Part of a small language model's weights.
Architecture: RMSNorm before each block, rotary positions, no biases in attention or MLP, untied embeddings.
Training: a variant of Muon for these matrices, 311M tokens, 9482 steps.
Each number is 500 + 50 x the weight over its row's rms, rounded and kept within 0 to 999. Layers, rows and columns count from 0. Numbers have three digits each. The size before them is the row's rms in percent of the matrix's.

# layer 9 MLP up, 768x256, rms 0.0898, rows 647-718, columns 128-191
107:458522498547560545492522504501479463489520524591433510407518482515475491600484510552514429411487501544583551501555475459562556483621584526529392505522511511531543432499555498527589471539450540
101:484498517546474555480506510492605491552459507515482496482512467434572380468467465517481494528445493487608418540558529497482519555506536534497533538560461475466546455496516422417482557528541466
092:548486506560475436441539487575443519471454547435544531522535587551446518462426421399468467464514565490451555415555482462374504502428456473459526500491569605554576512423512513546534499501507510
097:540446451489550457551513353441561467494474544537448508452473545519568502499419542521539477536518459400486410580523495440438520452558602552449465499478430579557569450462545442537489558437473490
093:350477533443489504474560528532520528436398484570588462509565471548523462501469478501510556514574486560464544447470490495493533513545460407469459467570517550496449443478556448463481464460551534
093:505538505604481442471493506431518492509544415487552553584543381531517579446563553524531459559480506614442474502500434485545495436514409468513488493529468544545461416448423502555555454428529437
108:513520470531451544528513533402451618461550527597431496515555511460485487503505498488476370625468468552479550480492510504488507510481457505423509614491491572580482553606496505581571463614530430
093:486550466464491449519470619470518587436509545435513454460594535515518524493445574525482464494602475416451443532485498481419479459495489412479484494477505528470458420421545615426572483489453505
099:485534415511535457511516534504497467504614603535491420582605437422504444481533555492453560544549455495512417465545412564538462634529391448455506477495536501466481577574553491548463466593402488
090:495487489459450515489543524482458436578485607507562563518554537533426375538502473477470510542568470461561436522503411461462429534495477482386512346460484411493422514566517457565520478574552465
097:510492483550452450584540445475490510440531524514518471506499474505473385603608515568491513497599455440490445507478347500565458436461449560570473593401449428508502454611490477395451504511485480
102:469430441461443637526493557509446416487559524571478496542511555504424472531519486495532539560469490409522539604545581502554476494543461494557467506505491526553504543386409485485471577499460382
103:570537560504648522446498562425448473427480628417532539540451577550446479520467414446417442530542544432419493436520503488462498531484484543437449516516429418505442483559451445567542524446528603
099:496395460509525444510500582536470397539523504577561479545533586538519463459429523559563486537559465621559537523562460436529551525488470538558495448476544584425561513429406496604519466533544565
089:524506509451556502458485504456496517465484499549530529533471407480470544434533466539534498490537465487431551509483521426501406589451501440603522491469521496502549523513577375534498506549461417
106:461532471584479504524523546468477556436526491566447458450519494473460550585484462500510448477451535460510478512562477382495487530477494476459531482643482510430534521445579605491536477536483532
102:545467457432527458501496513534422571452520477497391561489622478457423467418484573498494492486525571458540449473527474491544540459531552541523566532517566421438549607495484561471461557515533481
094:432512549458476456433432574442433468601534491517562503420514466459443490431571524523465574477540473434479484459475530504471551470548536423481506503594418591585505526509550552549397488588446456
104:558596475494584494505444584504514516502521363458582519501423487502482564491423536430449473520466575442553611465533477574576493534499584582522465462504508580548533559445488463397592460493566436
083:506438511531507514456513518484481394504540518468584500465548516451503610466572506547486474545398505429510457418547400491458474432508594437550459538588486544559525457495329551462405423380494483
096:592556492519463430530477517425501515471462532560509544565430529551542479464518469501556505502471469569589460490448516521453566576481431478456421548489556517454487509504402531528490480541600546
099:558511483467483609460506447465540554496515580455534557541502376419464396443462426429551631592479596535576440530495454506577435605458523517481461539505452547435451480515508572501508557465561420
104:528472528487450409358483423399495539500529491514509527517445510497476493563518468425456515473461439551519470562471465445516430561549525505439437513488541463544418530615576550526483495433529540
104:484549574510431590490464528500460564485510555490501468478522532541440570505613493458484552467475577527573521502540558573564545483455534485566521568435501592462516470535540569542540501545593475
096:504499542499633493458470486506511591476500548603429556561522545453451514492558459457423529511561443542500483524469521506482565433449473446567552612420483552551477529513453493588486511427485474
094:513466498473583506508523532527507538452611541522578482516539482491529515426519431432468509481443521434499431547517396429454475538511446398477477557520505422558433421537442451595423465495462528
097:470424501594566618513542441521554446529486395488447617527397547556495371512475451496475578431515533422534431456537565474531438558413503400565519508507571534548453503453588497481471441512568535
096:523522535477474565518559530557525408513503528454452455451476473404488568478496490474602495420496458480505451418543476493472488488444438493519494569486494532499497468427513472477494414429585540
091:458451610436475565483462484444507533569476507428463572490518543426465476613467519561492457491528406552515518422538435505509528422521447498428442475507533371561593505589524517487449541488482488
094:398510458592501460507518412519450560528515505527471457507379430515496549409556520541408562502420506528529538468503451519384461527520460464541529551562515400556552420547568525503523421520487503
100:550507509462520523555530535454496517397469392529544410531556516463532548556580519453505352515406565488453561605447505437430513511464506505562501536479625513481519505466447518538474550555406460
103:555571530530570547440424673520496559533491570468558500513549496576488590479490574535461442521576484527467419494589503466441514493550568548540496478521455487523576521401486576516555507462506544
100:539546509477588497600443477448542402490443568601545551539571462554482509503525486475468471515419449493514483549532468517517510487495492465523499484490510516472543532520443459525488462401476510
103:616537533442467517443501505529560549498505599420559353477519449458590420504581493446527549496449539455489550452513555529556451507399495575483549503487503418545505571493542468527427480479526409
099:514535549600498570465463482528419494527566504494541535499551559506500487494476508437453525560482483441510464543503463593492455524522566530484610493468553622444527503502562430422590460572529598
097:570495500567484515552572535474588465489540491466545504430447436495500436466620539502543553407503502495531481553493490496592496491512481558584383394534556566551518461523524497533557437490503531
097:480506489451451632469433464466514448525450509513569393552518574488484526471482518453502483477519504456477507477468493525466534505488374518490517576524502583574537460532505429489512409517518514
098:497494429497501470453537503472518529558392447460459440518562534518511512467523498589476447512618441469514552563593565548605544535411553556534469518497495542385463553573512504446532413516525507
107:471491492492536493491441617477560450428532536502582507516473481560601544542489457418502454421431508537529428461457583404561531520486451470453493524487417459521603523520488474485474390464452578
094:459414470471495527561467581544429498461380615526457477488578448582487479561480555416453432458528544620525447550461487463498595474539491582477586476452547585438547509475583516542600428530535447
100:552432412504491555389541533441436460557509561464475495558556543434477400522512477435468477544567483464503455485515412550589515391421474475497415466567452526476500453491511463456390425408534525
095:501469493508479478558601538513498460487511498470505468460474489497575342531431537512482544453528517488468475422457569422513437487484494561472486408389516508535580536426428435583479580396510507
096:413435612457533516555551539468526576572505479481460482558516466586555546413559514485452571465495510551453512517516478460550473543469525514548455411523430441585532452544534535499421554559492478
101:472515487495484548491475490505573519479555502405563532393402501489489582429462524484443529480465552402451478497522460408460520461501571548538505481460541532503578497475585388515542499514576485
102:387541448434483499445442499503521507478459560602451441556513434505532464523468517466519489564463567540439534520453484660457465509447540488475493570410531479545519514568587530499478474564558460
106:480519474506513423413422481542501546487566504470451430371440525531560452443531533467443522487492486479453488487441472459546561556461491597427467510433541514523463573445540573524422585482539473
102:453435425527578508583537570593584519496519523529512409588551522518505542484382561451463514498417547502472532557528497543469523419537449547616425626477477475419563457548435422474540577511533546
105:566471587461516426483570629435375439410489503425514513456495520375448421500441528446575378396540530498555560538480484465420544513539457517508482526523546485462451502471572509562578413460496513
106:513497413481492553488404506432550431440535436531534439540570556469485520534515493442499494431520481525474403534459457504475460469503477448573560546551474427457496472489526495437491490538473517
107:470580414531531494538527477464457560486411496501520552513554444471508567463495451473449554458561447489409453495539431416406500428475458484571500422496525528495468530575500433482436521541498577
107:458590548552474527506517436529505564363515526514511458549564426489476512521491432540422477526563471496508539394402475506462598558455467420476594506472517550545475533526516452490396486506497526
097:488546447449463570434454532598436544470499543566490564508546470567573443524488479400505539476538525545461393490490464546467482398459579534521519470587514508477542530392487635515489486492515396
098:585475511549466525468507490417491543476471513507437442526456530499523495565496450455441489459462481485535493485512404477488590522397435468507569496479404467497560519535434502501465495474536540
098:549518521468480536588608518480530555446481435525453513427515483500499521462534590517414488487504445509454491504474512552510516551540477453458407598451462507540504565556380521502467327530561545
104:527556417505437370480622464558467527577527412462504585454541545541546524471465423400500513548557526400510482393510402566437494458562572501489445493479472548414521546500559446517475440470490567
098:459412444454458512473512422571478478543488397494504563489533501297416540532488480452445380562538511562525534611530568509520479580486448496511502431456474533462502509514560478510530395565666442
105:457540459514590495488424458548508500552465537422493524548464490476500472550542502472403543569585507564477504495543434463522420445564420513544464499446448460587420511428516435610542456605541447
103:538483574476527555478467470435568472518530488518469417518443422571533574453434421516460439603496495544477524512545478498425475433436512475601442598489488548536481577406534524494547493506522492
097:541497577550522481490555557473424511471514524595557515456535344445552464516486499482475428597516558497496574496506504523425515502492482538523404475446505495462418582437463543601439510524549554
104:598527525483432458566486382507475508552568440451502430532467425378569473542449419469459552429528496530491482511530440462428458489461528475530480530564520390505583478597523531462520439479444580
105:517552468575486577499494490457516467492423465562491501512482435515522471432500474358548493554479487494397553606470529510528548487559464492498450533440494486521553439524544493515604591451386511
100:449489515392521472528437477472533510484540545486507454499480483553516569546548480517486538546398518398618510401437424495514457650597510437529505514472542544527520445505544466449462556502562604
104:455492549445483494403523590545528565527487461479554462430438469563425533510596460482513502423523524495509460474593511564497420484415461562438570475448461465549499452426510543448573528548437453
102:492434446468506506464402477487532528507358487509503559446462511398530462479479544480459501544528592502493515529455521528470513462491503497517588617520536531517480475531498536468467563561436499
100:521500475510578526531420520620519484363423506451500516532560548428545416392498452446478579494487473471530512408507497480531497515526446475479549546566433614448505507581448584564434445487535511
094:490424467561446477419536574489459446425418568474540449477542491464499427476432534532494487567571562472519513466506445439540501480577507485489482530519539524563487483536531685473480461515591419
093:450546496555403507469528491543441546480438526559489388572393530469477596536506569501549446459485528456402565562461481491458545389495545493461425454531505604528548469497561514475494493549563433
105:542520537479476560461482488512561564433524520546522499451521488418499448451452513455492491543562558495583491528463502476472517507443545548469405578539475518565488478513491492453572451513567498
102:483456457542437475498602528449424461568616521581536552505521459473465495536478481545456594526584485535417425522422438464427464405493457524433455521519498557442510524423489378553563441543574541
103:523415558532474486455530508420490492498482446456494492545507464500544413402551412562510450546489482541548450481489513438522413501445487523439447484513524510394483447501522536591473458544496476
102:559427515431402485482421471519437547467462440597481458456429499493560509536455501398551518514529584557499404518509479501535630532568485506538561574504509610553485409439560525503465485525536494
097:547454495580543585519554561537445459495560509505466460477597334447513518601509549497526433510495464515561463493560462482448529467560486554545515614494457539499487464485472502534518520483531504
# layer 9 MLP down (transposed), 768x256, rms 0.112, rows 647-717, columns 128-191
103:502435541438512511520517551457485473476485478482489472449436521463482509544567469535448505487568526463590468392463433441624491460516526429483492448507451547550500546481489427478541524538497509
101:532568450576468491440423551530499583519510472457465559472539474494475441439438497563528451631482590528486425501572525462507393512528560413537581433546559506524482428450495507487569524426434595
095:467481631485514464505498508501524540428480427422472464599412561534542499533534539484442455451533452485513495562507485542526616466433474469416507442449514437440481640640567405519596479425468603
099:531488563581496491468578479473502432573389432502466547497516495415450532553529593476502500526538386520601493391491429541454537501491500490403496464504536548442440400492398421519532478516460508
095:466528458502512587471411505484559476461537504521458548513461427545476578480529583505499470532459566521449448429501568599520504514478563515591559441536498424538557481558507540493483549547485478
096:503497552510549487525618408546629625517540484470490477500491495521438469464611495459654443463471496556497481465417568492382528427520549596518569502434523495574463544548531509451585514512497435
106:545408605549435435411470509463484529423510483487545489494490508524510520434430532513464433566583518494415526546505497684480435507480545509508537436469520524510599527506481542454437490439460494
096:540585505475495501540540494523524532538558453482491496500499393437547486530473478527560461440492551475537524509408480517492487575474475518522545372466462586563484473530448480473473559453472445
097:564487574506507488456515614490522530463527584572431510414440501466491520397571538411479443452504514396500513508471481537441505509481516524462564432485466534459486484512481425517472538525600512
093:438596496486474502539519420517499444401336481452504564487548506467473550541459514460531477488457614420523453510499553480504544479593504516547500586595554537532467498574550494487494515473452458
097:414519438479483583407481528527547479541507477428525550548516582470564595522501554487541501527521515538551481503527536527451441509452456537539600516538456537500512499466451488411472449532420530
100:475480472500529519606457482558565524495510490543481471515422508454426547516515441507385529454508547509476469457527451445440512538533514495513487478550489409532467481523536469453498422457401590
104:509521482463511520515472528603567332490565579535517393504487518575535557496498506478548491488433506417572518486428504520461481428561514553528497529505486493527586627478480490503394481480494517
098:536454429502530456478493503506505522460469554526554510449555407589440413497415567541462571447540409574543523540526534481464514484422507614457471497466524430553517448508514462473507426469453444
095:532426463545511473553571432551482510568435492531486619536507583498460489530520424483497581507498552520421480476383518479389578493519494544486462493409601549519438504401494510503540537425545543
100:589572472557552530505398492524571571454441495485485531488440503522534521557467525521556336528516444515498578462588541485575472485524508474500485498514385557583493608489488483438552533483469504
100:451539515536468543445414552420533421480409486549462465479566490453503495451580458527558461505574517467478563425521450487538473492469467505398569488446470461606544555648479542446439554446545503
100:423536542454483547479499486587507519424472546502619430540467532418535518511472486453496541473500504546504510467436462470432471448535510520551497624455506509503570495582497401558475452448512483
102:475511454567518641558520490492489522460493578491542475447465491553505543537521477427476617533490583539416490514542493471443564497468556518508524480500532576473424481537490459526391520505480472
089:446483473474566503438586495512502519513489508614499398477412475534487390500449505462518418439564411521471493558455504442480548486425477624490519581506593519597499482423531484426531536545452523
098:536470443572564507509628486545526371536503439482523553512492477528549538450506508539467523578539431490443539527444517525526462547545495457493471352394512470559535443587503424503468606494459520
098:432552595420480439526541506448390502446476462425647437445449472489576569474536557530382466408527471429429466549488571495568565471423453510549538527561558424613455474510530588528483491376475404
099:476481630609497520483503507437527490460442427553523464502553515480486507537613502365513502526545510466461477546523521446527471383493475515501567512470441450503477513431571517500616583481471463
105:516664619524482492504516524554559533512456494512590464471534532469488569550479484522412508432468497426559431469523523470466490434407507444556492532511544568519441560532480488543540552475458525
096:469469478389545456500499456482529410432501459542518488505450548486443569441560513509456516368508522490495461440487545513529524469396381506460434495481493524528480570564544478479512520490469428
096:522517472451531547460527465506439438430531467539429408452423539491503529514469467620421470474480497480542546518492492491461581423448511443501546483486509583503556516559544524470534526495484501
097:491453569455509425440490469513534497586600480474533524427458533585533543529446464493461462493589508632490470415526475461491461521499530377501467447476401520549585412518477482505543486555528483
099:509636443506491472522526474604557543562424526438526461515489531607485435475507531498437526485422421544549434485528489537399561480433374480572477508524505592583483562461489486426424510509463407
093:520490479418515494467568589571401483489422567522542495487455492459508548449509506463434488512500502514431467470560477559503480637546523468483572500516439555448510598402417539511563481564553522
096:468398556442500515518528527540465529560520551570518599488544590495432488460557497448627473480550486535500480492548360488475490467478609526456540499471490517505472482490580530455459635562537471
101:402470444495447547486569415576498554495566479518588507525514578504480505495578535516541547447449457551546523473523512518554481484524511475526503607457566515600449401553478518536607513572481525
101:525564515565542517483577448452504502477491499596477489434479451582496561487464530492460455503538511493499420441506530448488588527516541532518475499556550535430507494506581432476534472482529435
096:505477531422423515548485544479502450541501526469620505511535561474537589470477498542532519474410461475570452423497465485553469451526510493466535479437477458476482493529518549551562432568499543
100:474462501373485457540538470434535426596513510488541390488540501504573540477448492490579527495399429446465557570458444434522582590436527405615460543425496428475454539528479497361457526487554453
102:367536587500494484526474511485446593452394510423557482408456544483490350480491489468430499581483481539498512439514566502478444566473496566460511475583544557404554555503562452522502510494417456
098:428433500415510577462501602505553538436505453496517499521564461512611553468517435414547555511456536468421578454544488525535472535476511422471555487485455551447548491470467480437437457463481538
097:438522456375441516461490547480442459475522592606487496450547475553476544518482516470512447541609479505517439477496516497496486487532453429534585557542541471538486496521464465505508542531355512
100:493495514471509482521532505517518448510519585529506510544537465503579522588495516546416493496507510417425387552433604460585454566580580493502433484518457520466563519552625497491570532441526503
104:496519461475493517428560471513490527461516464532455592521528489542595497519569519546516516444507510493475401526475539508494589518503415377547534475508542466452514502574468517565511496609468485
094:525550456562381504522596457486518478465542573571485469479520548424425538481422540588429532485379483484458509480591435518484535462436518483461577546500548577621466503409475447470536506579469494
097:506552478490453475546524516538453520532500518405418516457481468585500447517501443551564587567564455399479458530499387499518484498497571450438557468465483456505590568501471493507589457566486507
098:467478569486498505506476578468505451524513449486469458452515546460572436582472420597387566483586557497536493511487534543542471468421534489550529493519414487509481420497434523557534490394492487
092:558473491538475380384422522504407525392538432447488444545528590479503502443524469386483456564541414438531432444465498522512500412494561411541480524565507541434512553585506512499508461492491595
101:484511566465601514493525467501413464486443542558476457557536532517482502582469483423529490504523556543500492504404546554520408536516385533516486644481524561472447522507477533493471571465453454
102:484393446471545398474474505509390547516522524585477540527495472495528475480493558494511457503576520438539457461552562562460538456546483467529575507573494515423582434497571466573511494417508387
105:533556509621494571540459351430468540522450529427501514506521519554460430468546461530498549454459527448559584446545457549467544468510395583440513480508492607480559502464523492568492546448513463
101:550532449571479589461520463502583503430492415500475493433563405533523566501478543474487452558501466466534545480496403405616494513502609471506460523532604564546494601607509478505554588620398419
106:468511385530500455442547537509571521518482584572468578494532479496541473535487501413520598390574535462530514512531518550596428537489545443461501402478481509494406510375565550492480448542499597
104:469502513377454468556441428439564484475555448466493464413444456502463414512442556485571548501513434459482533440489549436468507479503517503468431501403517499434432485479535456513580484482509558
108:545500497531578519472491499521552541445512545445504497453494462512474476468560576524434547563469543437482570466583422507541452453457473486473469515492480565516493451435375507554513466550399550
104:507461433580508470440517553523441431535505464522458494522408439533478520399449543492485567507556481431631488530489531610599488505505478455496521569445446529460459489430489597457480442437528462
096:573489521455490471544471487453539491528497609481514470564476428453531507484486462472465514531451528355546617448476508404512499502498470465561473495546524487549590492564490452491607547461441476
097:493557514480485498593456358545575438498506480516476498465533429512440500451514487550581540451494517437542532587412420519521513485499501519580515451516525506488517558538531477559502537561552396
098:510499449507424458560459583478496404560504556505469512480478557510457499464479507524431538461473409485498448498487514529393573502429527499446405398444573524578536429577534557493445513495525559
106:560466376570577457497568469436467547399512478497528444437597520534651507509505498540488570515563559440569485493448524471500522533544446453561535525504497542467535593514522467552498438512486438
099:521490424518547494486481507357468511440491509459431601427524429480563499433519461517503519524492526504523504503475518538506521638524559500475535529461439469578569532543538426521410576416430484
100:576512521487435487522441389455531543471426496485482500591510519460541489487427488507475548614502538473525487509489454430437460457502456546471473483479471522500456466460512535521576459556558439
102:473491497527544503492566532517443454531575437498462488411410470505501590491455448448557551521584472537466415512445474409531606517499515598634489569505456428536506461480494458459536518452609633
097:567452529476445458549398448454463589496479484440465523526463488538475479431471548518559479464497551579475489485440416495586553529457497517531456493408564501510476503514424446559469530543368489
095:542563415484526471530487498512564419499582435463475476570507509492474553483442509471539636502528552595507539521428494475543507523563493466440564379486535481525606588472475401485520408457476469
104:434535496507504534558442556535583418446467491496428531504467485551517513502523554487538456530504561553507478557485543523502453424564381505500521465461581539463475439529526502513407433481540487
101:544628477513374471433473579494549530542563470567556534538542549508491513562585519477464488474463542592567368546466579428516468451475465578528493456466490470564431516478536506516523554486463576
105:556555516527447540440447509454517606515456488540489419551555396510458439519571477439610594413432535544480407400569489368565559515481500453447488488405474518515487432508471420494499523535540527
103:463423431496504511525447570533535488476506429464538512518468471529511431439516553517522553568530478530487571467540467503430528527498497461515543531497464401440517412501455454428582574554573478
102:526475570464446370546594507473496545493431503478438340561482575523451440476464479487561517484472447545487588501489517444459517470558610449414489559550515452525384438499528465531350515551489414
095:488522432471489494628481460428546458550476474467493516481497468500551560568522547511408584544493549477533585617456567486437597473530471449372521498582595520479554483406504562431481437406487474
094:483463549465526527375523502432547490433557526510467505490477490522491487493514462584515494549543448531452564519485558539558549530485435494467532508514460423567460520430439553473432544556498472
106:645479521525512576523461485473565567462476449509451479485480499558555501487553528543601515540567517570454496559565544519545515482548522457466435474472498627546555656488522474538550494574483420
100:478470505542464528476439509462482500510444517512517541534515480542464497515485539473480445449484505539498549476467553457426431538493558452549532499537547431538476424466625473481549519439481512
105:479490513528460458502513438506512601460507454480446506563562508519538369520487475497491484427504445470409468510478492412626502462518540578501487459468510447433452396470476501507605483559429527
103:527559506406528472486472555513510508521550460562536456459578498489532420550633492540446513506537428478501513525387493460535442553505546472527519461528496558529486475474597567474476563433486493
# layer 9 MLP gate, 768x256, rms 0.0859, rows 648-718, columns 128-191
108:520510535525464524514513490474433460503489552538473507507554439432552449541516517427482510443549406477543446429520441535572503537470512458460494550433443410512375422517495466414419415535487454
096:532558464579437462532486367492458430513497545542459519513446482483555500555473477502439504507545461520452548494593503553604488580433580530442509429521522541501549513505592487523532479489513468
100:546462376539367522424556441412504527437495504479462609447484542530459514486458453474472502565426609497464478490539500446465539557504537434574414451494467480459542529591525509522479524527438507
101:430458536434472440504460487532465487474431470581436442514525555555576571512553548490397498514480523583476425479529512552486469444430422464521468486554498535548527506492458523471547576495441588
098:458450492477461438525460531528521558480399574443495489341483456556417536517491438509480482521475509483564543552463496514535470416434498502499513565430465484561499471488415500586463488479557443
102:483476456501488585530496456570469467546488528472526595435488420514524431504482526493508520511443566527525554529449449559497548591458501542491475520517458541482545465525600419453434514525501450
093:543489509495469512441483588511448582458469409523453480450493591584448472526576519532418525479460495487480534559500540476547415436488427510470508522475607507382503522456540517474486537497509544
095:444405551369477482482557471469509499624436466552497496504525447540469513438523516550491399483519589488522534477476554467466551527521530548470454584545571489464505517524489563465484431408388471
091:492538502478412496509440497421438552432419502469563541539417486467519601458426589500574487547537535452548475499450551594482488419597430569497522484535483558509480465581433481406534506537551550
098:478411556537553540443543506456523466460507465553557534497425569479505547432442513479489448481630451511490495472490580543477525489416545600490454636603513528459547413478457475504506448502494531
099:507536556498459502490496492517453491550477526606456506469469560512387528575540486465474450523436468565483476485517479537479472605504508545403512534547487574538411574478548632407522521477476487
102:426537528488474476464488457549398505504526624575516511491513569427573529464505468439455448512451517531508544438483438492480389466547449573491466525536414570516456525472429434405439479453436533
097:609453517529514573498549465439478471416459460567520590501474594439532429478509471481494483554495514550519499556526534457453465420475477545590466540499415499557578556534460468454430476586496502
094:459568513395505524515517531473450488479486541553427449513486530539490548544582471529471569474455462567561489560588494499483601479602465522504471545552461528539548545655479499459491472538387515
103:558519541561383490471467557389515471547518598486470459496593545496497541543506649578513373575483499517532556449501510507541511462526411519557507532545421475571548588398500517502497466491494571
096:424417489503420467479513537480469460543492497541383494482508444598426497482481513495427542416498503391453559537572447554500456498513454501491555469543598536515453575554500551395440584496519448
096:455479445416441499498405533426489502477503502499454480491598564523472483485494393491475495479473554584539510530520563576514493575414473456466508375467536466484536453392546555458516504506444461
099:458578474472420455512496492466488507518499477497456472464598547554451482537427505439479461367480423515521444485559556492548414409568598512539456486464548533510447479364509617500531513524486561
081:602541417442455574469503417481483458430499420457543530457499545538505547527449545445483528476466472561467540536520465500502575535463489452565442475525470481410526428505523548542420471421485444
098:494521455569400542512432566516494625548463531372589526462424511424572475429478521370497397500505526451491453490483554514557456402419486482540541506514460520497575484517456468420477563506526487
101:440500462564472565537449559392508491465501534574516473492502504477587485536543591524464483494477503562460525518500517514541535536536505632575539521429440448557510441447456481417536473411561423
101:538574539571408492554502454384497515549561502525565525506496515469478592534597493464476560498515515480466606481469485486643542467513453465546519580490517544355427483507481523475515532529524460
104:483579484553447501488499546449458451469459521514446487494463557493464527463430477512465451487465484463509470501512483520525436500501529497524509603430450499559576505483574489619434503522605515
098:557437382449475442518518383453592498467558636432552503548586462518565469527464442446436451479452548507459485490465523502559489476535476532567411400473523503512478478559465401544478510549396512
097:403487469490490485486470478541416531524514499371379509417446453481511629425523539526520464554524529569449490441469418426461556430503480464513450468430506585516480418484522488552567554466403453
101:437518557482421517455464497537433501482430485450523427511523542484580508556446463510490501488428456487519470485548472495648503475594471470379465435476510535520562428424545555557516537476577443
098:465360427585494467464492501412439598473559495426526542453532500381518472522511458468507501516450436544504437519455558507464475476524608528483432456444464429515375417541481515557533535610585461
097:458460498504519465430555457508435555392583511543406512523422497549491501575493456548461453483561469448468477496584447438468447513447433536538464511554502446498428507515488540532499458535527493
100:574497569374472461433462497546471502594445578466553457471584520403486497419544448480419425502570459497490467518466448520438513532502481598449558528519509546484551531507586512458487467506550440
099:491560496472454609551523410548465500495524558393523472458489563548535486545527541487475454450456550520507516541566537559488527483448562502560499576492448532436493440476520505541403507458519536
098:405466416522528517446499466521553538551494543461414564418507571471504576505493487492503603438570524556528551476480523533400508561489477593458470605560480441536461433580528454443501432616516507
101:514482563477522494604402514516479536486510534596482516561605491522547473555509462558500483520464489598537402568544522509508536405476451462569521427496543468432531486546455517577517494557529476
104:547512400523418506480524477552553598496539446435544563451519456598590619504414567529480424455513515465446504459541524571461446518517447419480477503537380555558525552457507557538456448473498497
099:486630454597448485529507536588437566598442522523530429479533449451507459534481467559525481517567525461504551454545452501516547467582443507492458469446444553484560550558466473567578493411505486
104:593498450537523452512430536461577565464544531435486530576458513573553483465515492513537501472571481485499500471437440515417487499554473583563579510468528543551598402501503467473471494551476499
097:497531486455518443532484529592536478557451484493510514477594541512479423410562476495530457514478438531460487520560490508516407376553625457606447464577505457490544473398523558491394493516525479
100:561450446441491453511474478485438508493480542433449452430462468560449427436545513484469457503477442492546479497468481501438570592477430488440542462458457556573629508451454596529469492501590541
101:622422471455430523461470553488513488439478514457533512455447573552458509486527475536573473509503531497397593553491439539545446492493446505528519498554533487430429468450508527518498464518510447
089:434502492547462479478505465499594559486587463464461476430520614497473427504473478425446405501542433516429481489523441454519451493497453553447476464489488530418472495523462525552496582513579607
100:529507452506491572503538485420493565492463542493503531503673493513454494569553520523503452436412453517437511494544424506473493481540470551483537535601480533517531512455449605510462489484394498
094:513405506553495472549553445504468543537478507556524387473453480479497447539445446481471526412496465561380492471460574458466561524493495457548572488534499528570583576451524497560515519436526445
097:615441550488391620480516551525489470527495557500492492500508447461442552441424547410545390533463445526429466451480496521461472551502501487486521543434481627496441519520490509496474499462530476
100:500527560586470477600384515549523529510411518449542593544475426541514533491522490541538584515462591535411562550533484597420439499494428516420450489536402454457499571579465510491431467554538440
099:498565476540544445534440468579488449575431486490519457467583509436519511536511537471511488511485496563534618495428516538437580492504499577460540517500514548490478470470463483612368506542568478
110:512505532577503467606486521501473516505460507517499519519440385550461520445573562459519447528514514511432371503612542490519539460524497484574458531484434483532608529519432487460543574596469561
101:470473425596448399498507507555517452491536591550473517567570521501559463547472483536444525556495437539500486480446422496523413541496399577417542541519511486482418502497568472558560488502470458
100:528454536456333558503523538524519492404608541517588537477499439531521523457458492565480464468492578537470441617533478530470498496481518566539527495507512440449542563424465456490495517502500573
103:438416609437556457512429535507482484458461483520554464503469562493480441581482561511494482489501565511564480434475506488600451424523545561548480530539512516513449535603414555525487490532553440
103:550516459392496448539513516578519517505476521500476482448478505561424515603601566544539513490480577551504488413540433514534551447475579530511565501399461526552533494402528491430511502521469476
102:464455438525580481599540518560496475493478476463531458539516627569506440521489525504415469528491495509498649505505495509487489391485503467552609533500416418438454533504471519484474522588458557
096:571448578446505498494493472446505550450400536572564550489550525563502469504512497498452554553488539610506513477440463574526596517563490489469489525505411470508510484479572475528456443519449564
099:520521489503454541520589397496518499509518585470462559491609463520540516548492470457460464523442581472496421499564505513526541545507520574550542478553514462511504491452430539457473483493508501
099:523553447414442534513456480599438519509557493464527449551518558561588424533447457478469493447501458443643551532536406546565450498513550533503477618562406507529493585438484554526578440457466485
097:513444547498519526471515519533478489482409533460537433510540486423485465440557483544384514452472454448508540462524429505513489469507541509555467479594466520533490501464592443569515497370422547
099:562564453546553518564546520502473489468515550484468443579549456562613405424466507459423512401481428538497449468476411479583469544535454498482501480483483470382372501409494470519452470434495528
097:434532615416397510518505482486414544416541490525501456420521489542541539518503510458430540453545407452511504492505453540444570425474434451459506431471493474598553440432519456481520592508460510
101:457504512489571438518493493589564350484562502559437518318420400538498566510577569492463495495492461485392570425499592505475539432574540491578477533522501574528515536540520486486476472482544489
095:522459471496630453600520567491482514472521602612524513495512340492537475484505502492491544517442557493456448416534438461539466508508544503501490569489535469510540497436548467506491640501528498
092:475530527496517492501561447612556457579495454451560431516489478502490592518474524505602532454469477537494511465391479533586592496631505455499564407587477455484542472458425573537477554498553484
101:575461485499535495542546479490509533614517499533531555450475437525548598472460468504485556322442574543591439505525419469468423440490544515506538587523486483522333542396531493571536424496508441
102:442488524557499493454463546575475508494420544396496522460476500547563454543558471561550436490504479542468464486568501623563506502404525480663482486409466453430503577509490510501585462522473507
101:452532491527507474582500455374554426477580489521549395491515504495551528588574532526457475486532622595499424469469565538530501563482468580473519429540444438603461556476552454479551549451433484
100:462501567513469452506480447432388448449581573417479432447483564569436508563489520464506382507527573440438452507498500483502449426550582610530538477621491588607480452417551530549564548369448441
103:459561550494442523510410534460508499433489483440519491483453454517540489484572507503522391443505467473523431582558527408558462649419470458580515550433523456478498544424544541509551513499528493
099:554564381519502501469449431539555478567541472500454403497465402541504504550542572561498524425480413495443514560484533542414586519534521500512474501544458502548563497472467593506525535360405551
095:518455469460497478503481459531495459510504512509465545502547558536624424623440547433525523539424437541457543477456536481533521577530544533526467423572442516501573475450491556493518571423519419
102:426412505456524556420482435517432543491559509542522536487559566491439571465446468505408545520422515542584489446465562556497525481475504519420399540508478463477549434538548457552535437468538532
096:409589509494564479522468494585516348406549567523576512423591523521526533582553528487545521474469486491589484462582517487493499425497490439360473411524557564485513488513553487527429488475555531
105:436480480458473407464547547481509517571411505501540558484506441501562479389449473567547551582459494603476540409536492440491563521498450486570475573448462510498442417504485368499510489521484466
098:466613503505533494478522413566525391397509516523419459601513532475466492506517625524499432500505406519483480534543453564547613438505478573527642445473455417528460549528588483456548553470437531
099:483571500578601474547441518518400494585443443527540533509511598514490529515495515472446442516457417525458566507530441536519419503468597518408565520504561406503495415560536454626517518462507420